python train.py --num_hidden_layers=16 --num_key_value_heads=12 --head_dim=32 --vocab_size=2048 --norm_place="pre" --qk_norm=true --tie_word_embeddings=false --init="uniform" --init_std_down=0.0051 --optimizer="muon_variant" --max_grad_norm=1.0 --schedule="wsd" --dataset="wikipedia_en"
Each number is 500 + 40 x the weight over the matrix's rms, rounded and kept within 0 to 999. Layers, rows and columns count from 0. Numbers have three digits each.

# k: layer 10 attention key, 384x256, rms 0.291, rows 203-215, columns 0-255
# q: layer 10 attention query, 384x256, rms 0.294, rows 204-215, columns 0-255
k203:485548532437494563532459493413471475503560492535522551536566505525508498535511601549417453555556420475433479544576523514496595512494519467486483500506514511523529486422519462519517445529512440454465453457543445528533569490531478493503512404563494433496431461454587507460462540515511454470490466541461464460513539576615520506465433445624414446540512504481515546505444366496494508479511448516563542511470544559440513468490541462467540518486550511568481518471530498567477433391519517452584438462464476509571490511521432481465511473513529451571517514499458581562498511508470537508455533469498520536478480510524456492451539411445568529516605527545439472496488471456552474522586492480442444422488467445483500591520501511502542558528536501451456497424506461519581461521567495
q204:496517498544463503535449483545468455503505467474552414442568498509436488501465522482508522448468466504632504507505518513468488522561516592463506474483523510545393487461490499492491572485487499524561572440548560497518586480528532509565483455511537522407573482489508471544504533547504499562558535549449482440582579524554528432549526459459522528481490471502455545479474520542446506574519495422514480493499516488480479498603452609493473554500541465526495417451490473420481532485474422555530511484404462572444556513470465529559477493511488502531482480553493536433531461506384486474507535445494582503515461400466453511637495541445546503471549515549560468461407596567489485479557495577444485526583516506539514471442548563479511490467512517578540515572531580526521470473509434
k204:457508471467496462495526508518486467517430534515518502508444506485476497525444448444450449402556501464427499398526509511542516534508511449420545470430504490558481496536520507503540496449543500528512497545437543490492461489472493564465493543512475532549534456582494530474505542451511588590506499491470447492491485494534587511510573464521523424449484483523446520592481413459470499470500474465509499509508522536562476484491442445544520532500390521566569406455486519521478515483451515492520479519550475456507489538530547486489544442452522517433537570460474542524511443489482475410467525569543499512480569506525502555531493487477482549466446445518420452474504555440524632477499507477508509536465538480521473534486551483455542523489435592522449440426551482444490506504559452
q205:530591489522425527413479479480461481443435503467460517531551475511496506540530547501458547503485539493522446539483549553463479508488445547466519502476484524504512503551518568523503564490511506530579385539478476543447498403426480477527551485472502328526416489545586518508529461547560488482489552478452483493503531485579469479550504565450457411541510556442461554556478538564499511542466532490461479445530461542535576544449541391557478480567446547493419529515583471423391459429569504497467496542493548513504591509452518562516481482471559520489554489514539536512556527459501466464436426480493428486450508510547442524525484416493519574591484527422486465406411476493563522547501491498458467543507516476426505519494550557499450525501494490485485461501495464446429464403501540
k205:506558548526508493530545508585549452494538571538490475535521506534531485524524578488474508499506488567449414497529561459448473476482495468488497495524473596543517435551511503440581445506523535501488484577469491539526464486498534418499490494499561490568513413431483413450475445503564460451533449497478608417549575478539526454561579544530582483447500530438481472461467523513440512518504439607530508492511443532433458465458492502613518432454585515540540491448519505437495455498565528516442490525478465503487595530422497511492468430467410491503623506414460526454521521559482423438496442498512474406531469518471417481498476493484530557500532522553472445467522436540463523502531496489453544448533523481487499463469508483436474474507464460503453509540472526521457473547454419
q206:497523495491567419474448487457495496532533500513504511509512530581508444440450450489496490490483506571483494563518577433390505496546501511614468478553434573458510495596543485408434477477475520488506533563520495494631475503597476504518515485541478520583451524461504536476534427554460468481477519576540452505535466511559502540502520557483458599526520524422474575440544542615487539474656448477589517494568525392480458497488472502449518506469498506501530497540486445551468483529492521542456515523496493520554481477485461439441484505430518519534476529549555502504509479515535414534528540532429442453504495503467500531515542544566492517527528494453496461545466439491537522569539477476514426579553460464499455520449432460446524443592499618495393428546457497470536476452477531
k206:481504490457499466529451471514460548534445475502573489474523559525468503469550438461441501432456544551327534569497520581520453550472479458482522519465505543537512508515501545484461605550541488480575533447481479530430417516490451562458518502475493493512430515533513475500495413531485490560544490547481511479496517473555497542495428517491473492533449549520472485539415534538445503643444565437479513512483545445510495448539435528618404409454486440390528446496545526502498475458581616569458510478472486503427472483464492519460462561517517418547543495530472523518466533407498508555531508532533517493496498461545466437435562508539539413600414503495554478515477522485493444499501529537471589463439482570578539437521482528526523435534526479445584521574522442551526511526524540
q207:537547510453475483509474495494512495573599445497535455566517477536509566458500547501478506482471544525517488553508380506481469399485564483446471561539507518549544437519558477470422513525550470438448481482507488609507555551507525468444505493505449474615577514514486553522462531504466511490520590433444486472531475495490490492463535522465492573581497496530555559484556463474421499468487438541476497469529519445515424482642520439454490560525407522503515557496461497499553529478521490464501555580491543500397401495492544422457472505619500550473452509562507564531511499505480501496534500524487495393478451490493518474549558521498489492488433472440513527530448520528528542413531457488500482486508540527473482536554537515495497585524518542403453493465562469585550472416444451
k207:457437429484452447488413507458500506570643641565468516500505475571546545489491493568469458442530564439463430485455520450552521593508460488509481537440475426487442445437527537536544495579487402470525503563486495581499448426485465496515495463445474476438496446544449478436425512541497484564520495450493486523500464515555516534518503456539495453564536535495469491537509434422448471572470522554437429541525437459443482411527595558486488508553596507453570520563476526480534453502513451494552440526593536475465488503468491462586508545518511461516518429548599508485553519499518529438502516421469572527444505537505508504482597552491459573553415540486521470509515416544488481514486544514466487493475510470532545500462488522473513504436529483493461495441475457486482516578455575
q208:525503484549495508514515547577457489498499499505491524497460458526447531504515531484536507534527484557471461514477510476527527488511571512520471522489464468504494517523557522501552490528505452515542527506537462498532507483424480517557465449552468451513486484441524500507480515476467475519502495510488489475542498441535481507485544502555477503502510529495475440469486490508544514441428457519505559496525501490511550436510518550525507540536527459541499468552499514470473505486478515500493486562511536475498543492466547441510498510531430469527536484452488484454525533493495480495547513512538521455500527489457509532464492498489494494459466562472514473518485433526498529468512539528530491539517462542520500510488463546538510480478493477518484513431446508524566486502488518
k208:518418508553472495502490536494518484546529506485502520508447497514468509458466432526612462535464487430483510513516542538543490501505497532545544496521473499527524555548516530500487481535452495489516464473472494472526535511519508529515554497533499520508510482480504463471458554487491524433501487490523531476503504528525576495555537441474539508499499528477463472556528534539496485570535495505472510468478490516476514469494465531456466535508498461567451488458519468552491442469524513509526513495495549491479534501516487466508471499477467465539454530509487525463503494502484478564484501516519523577462492568518562537474539501493515486532469501516567487479464571502497519474499487504515487513470452528536492502525485559519455510472481515525459510453555533504480513490438499
q209:490483536463541500467562416519537449494587533514494470543474539535482467489468519529487496476553495484480606507533516485516522495495473524438505480517446502491489475490504496514500552475482532470539438468480456474464482487508509495498540471496478524532511516485527505502477464546482499516524502589498524531452511476498532474490467539441503543489493452506512517484441484520463532529474529460484494483532550500487462512463554549456469504505546542478533529408458492566517495502528535459526487473475480555479536506476527503466453471487514545522449528485448570493475486467522476492474536495489477499504416480528496472472552504561515471510466484548482485553501545597477528525475492577467524475438479519523483522467456477521488531532532507557478525511502479534563538513517540
k209:499496445530497457480502512448441507455520435511480494462527503463491481519535508444487506481472508462490481484468528434519510539523517550503557511535503478540492509504513470527487521500533485516492467500498503482518475454421530527517486526523484527473465528482514507477528513472495498471531547441518490501451552503475489519457539526505532510559421437537505457467494514449453478513501514494509483491464451481504492515476540480517495467493570524488490499449514501489479457476515537530565524484515523491548500472477497461505461485506522480538509562459584485507494516505498551486498523526522490458485468549492524480476480491480542542531453490511520496473525468506496544561524472514493522471510490554515475541513466551513529463487446552542496463532569481496501540557512502
q210:473433484446467442395546464501497481575472518471471443462519470484559493477486584465484498466488493487485511598459531542506474471534550505477469496482491455491551546521519437518497533561509509492566486528452470490500466487472548536489512511489512470446513565472384481488503530442532508442379492500502501470519504527489505491476476510507502499444505515490530512525498501464595507469546477428504534545503515519526483468527533537439486487433501469520577513513524504500538445513462543453508485459476466513502423510457469542489524471570487517542529547456483520581568514500517499487536504454498515492520489486485455482469537490484485518546473497569450452501536558497530546511490485462469479498539528510488554514525432520549445506545536563513577495479490447526568466518453487
k210:503526506444513493495481501509553472492530487501535467511482502498506503559501474539507519486448480482531508518441584507506464485514452544476519459579530511468516484486476526491506516491489489430488512482486506480494539503496548533553470442481502495488500486509489481552488501478541482499488481516511491525509478459488468485510473548512495551532488451461494506487473510535466448506535490503440535478496443522504487446575524463490434418479468493431551473554513530463472451518493509478474464452497535445506457493565464481555471490416501570465479538533499453478434514551472543542533450544464457543458494504517462525490542574492509513538529504523469500454518587491476492545469502525475505517440524433538481505473503496526539434519537450465442455481581551531474498508530438
q211:513492481483460406495543560476431479556511560510462527509520446479526493530572515464517428537483510523524567514538503538519456500464511518527506531542497552519524508515566495471448535574515488514521487495493507500439500522512522517546513507510542497509491500479541517543536418534512540565487492449541470516520416531494529516497532481532543452545534447466497547449551480547458438571527468510490490473528525543481519521421481524452526559497526450550469453504547509483487466517449523448483511499485577504531500520521465522450450466527540511502494514519494489459479487520504571439467488490566481501492497519550505507501553540451493516546532502452502460463506513514565483485493447490477496521532480513498498477575584496465463490486516490450510518473448477537471481500556442
k211:505523483526579494531461533548503483543542495479562491526519495551488496544554514525451496458464536543542531483482519461543499515513412474417513497432522476454415476500497538475532506472590510447497539550513500477546537523494490523489449424459532440523494523499465509521460506477456474473506497477509499473456470455512479510510508539520498478491534466481478433469412440432536550512524473452456563578443495499441480464558486489602527511531495542478520500510512547482508487473449493485482487449497520460491511495535400488526485537488529492436581521480490553542501502530566537517511446484466476528522478523499465489522511531452491485541511476483542486520510567516546556488504501502468495488505556524479528583449495417466540514468514439516537537501539435420506535443390480
q212:483431491530437482401535547486492513403597463548516540473540495478501532505487545513492479484449515544485588500457567527548566465523515487531491558458509522423474548487491474487564445510573448488474522532466470498550533542492507582555412468514466459509512527464573477496471507521552533489474573510518518574465542499524471502512560516460510544500507470586470511517536508500552479513502437500484515483487477513531546520522540551505457517469568520468470518558522481511492510511470492486463583509478522491512451546469453504527468521488540569545482503536593435444457484522510478458562498477541499522498465528482462572489494479558558465500480508492473442501544513525549521491506510534499532533475502450504544493558454471453479530508561502510439510512514387483557484521523487
k212:505496467497541439484517448485510516447511521494481494537519485503510490564569478474417478539480615508545519538485544576460536542478515517567549457499556530541506546450484452571490516487521524468501504488525497479474505529552498529493493496502508451495486513539455521439462495455513471466534512518486456551546503508502495516545479504484507474511485515498492509482421499508400471468463470531467513464500553525506477521533413522446493449505454522481532500483475527468516445478437484538438505477414572519524526463509433517457388557453501446452501461521514465519425459493452519559487522542495474512508564583562452463505545506467499546571475487469527527487492581521469510519442430503505522535519513520457489541498477514499455505499499514480514451496532507438502527455534458
q213:458491595535448511533519525443429480492546462496508447473563559449453464513450572532497502479506557397458528465522483559467510566543527531504573438479490535527591491560472578489489500508495525574478463553415613482517614556617542459500475464467525442513514402507512504460483540435582550511473505484530428500492493478531552501503521540439573523534534572546500462480494651576458494518513495572522507501616474510525462487516524510510516479529445531535530507568432533484542507464497469488556497502467508517533475485437520464518398456450495516403482532475416511506451503481568494520562488561580465516569507500526555541490508521488501499508459525564486527427514526504466535494524469543509515512539492506546432529520461504498477474532552536530491412503465511491480491480557502
k213:536473477530506488552470500479533485517500482505384534453568491440480552575470502494426527555413486517575469563460467488502528530485543495570541454463555580511487453569461485410427541503544499470480534505521484517546434483444489514548487484502450547434482528486534532531480470525508525437454456498485570536493533467451440445555506500525432491540475490549465512439405526519515509452501503497507515533486515455453506527441499443495544525481493576494508499452566535505581503492523500496459448514523457443476441525465517570551510526579475475499445502497504513563527530489458487469424504559539467537534532483574459513530541474505466489449480549441433470525479499519477506540501505575457521450459551453526504469511528508493497498461570510479555453461499486575471503551439521
q214:556514498563448487472504499511495517505525510534499525489559429509467533489509469571476522551471505437495460458525463478457463543591500556542557533505492523498530545500526547419486430563490523503544450513519471519495561426501491505533502501590548501543457455520502484491443551558532595511483508500473543483446540542442533484422488520541502533508447531528518484503475515464502500417554490454544582489454502502491398501596520554562494470442427523545475515465456544473445461532504442498536519487487516486580506508504590441513496513512510550457542538532443523479480542507520519563490476574533482446536510505491480480473447444463499389461442494462515458517552575460572502491550517518531438516520505517532513479593470493478462434534524462548569403537480503519481528506541497
k214:498459516455490460473448538426494540613510490436484493528484473480489490468482592522473490491473472542485473589474490550502419453492494521537479496521528530512453533494497515551471513506440525548576473509471511526445532516485499462469523444523482501503479511499507513489543510478536468473542441443475526516536510499515539604520515497533542491576443499338440482463475550542558508477404460450493520461429542510503482481456576472496478478513476502520608490507526523544533522481508552429513526491516521494498542565504534512482488447499461515486521480503567469540490519478513447557399512513434492565465587562547478478468584494502521480478477466495487454410507496498511511507510563504532494416584479491507459543443480514519524489466493491517490431497484561485533418517472567
q215:483452504453403378471587461462512541481422435479470531508515507530515414429552550448536519459472495484542455483499513515531438502500541470544442476479553516566523478475530471522489545492527480446453515519477488514470433518437393542511517440531453489518421504421623478502475514526530478461473466422531510527526571492456416395436508474459487549472483558501521476471449444506503473440457501530503452516573432437497526470534422451445506478509460494443546562530536542537462499457521548513457503504520482468528489484528452549460545420446478491517454455497543534493505502429440509585570500445481467505519490465493480593464510423451498528468505481543528501615499422469480569574551530504523533446438489458524516478509519452582469401458559451515464510500506506480527520443502493
k215:531521501521497499588488456518479447563496466571504499531453517558510538484552488466435442520523530485513477525523521475493577501460497454574420506533578555548466484548466471545484474450531515485472518509535444496481546519531475490517470532509542559483522542458481565471489446575524417475454563545502404550524521559567564444548483539510481471492483509527558506534514502457539587499576452482517476509553492456490508506500531490499468567580538521466526535519482561479466499548554516553493415442529465537458444493489513507494494499415548495600536489469534498516469454444515508662547501417523513522516516536471476521496470437547513499505532484548546475485498455556456547538437468509484477498428532486437531523488508492504452502491462482545500554446488503507457449420539537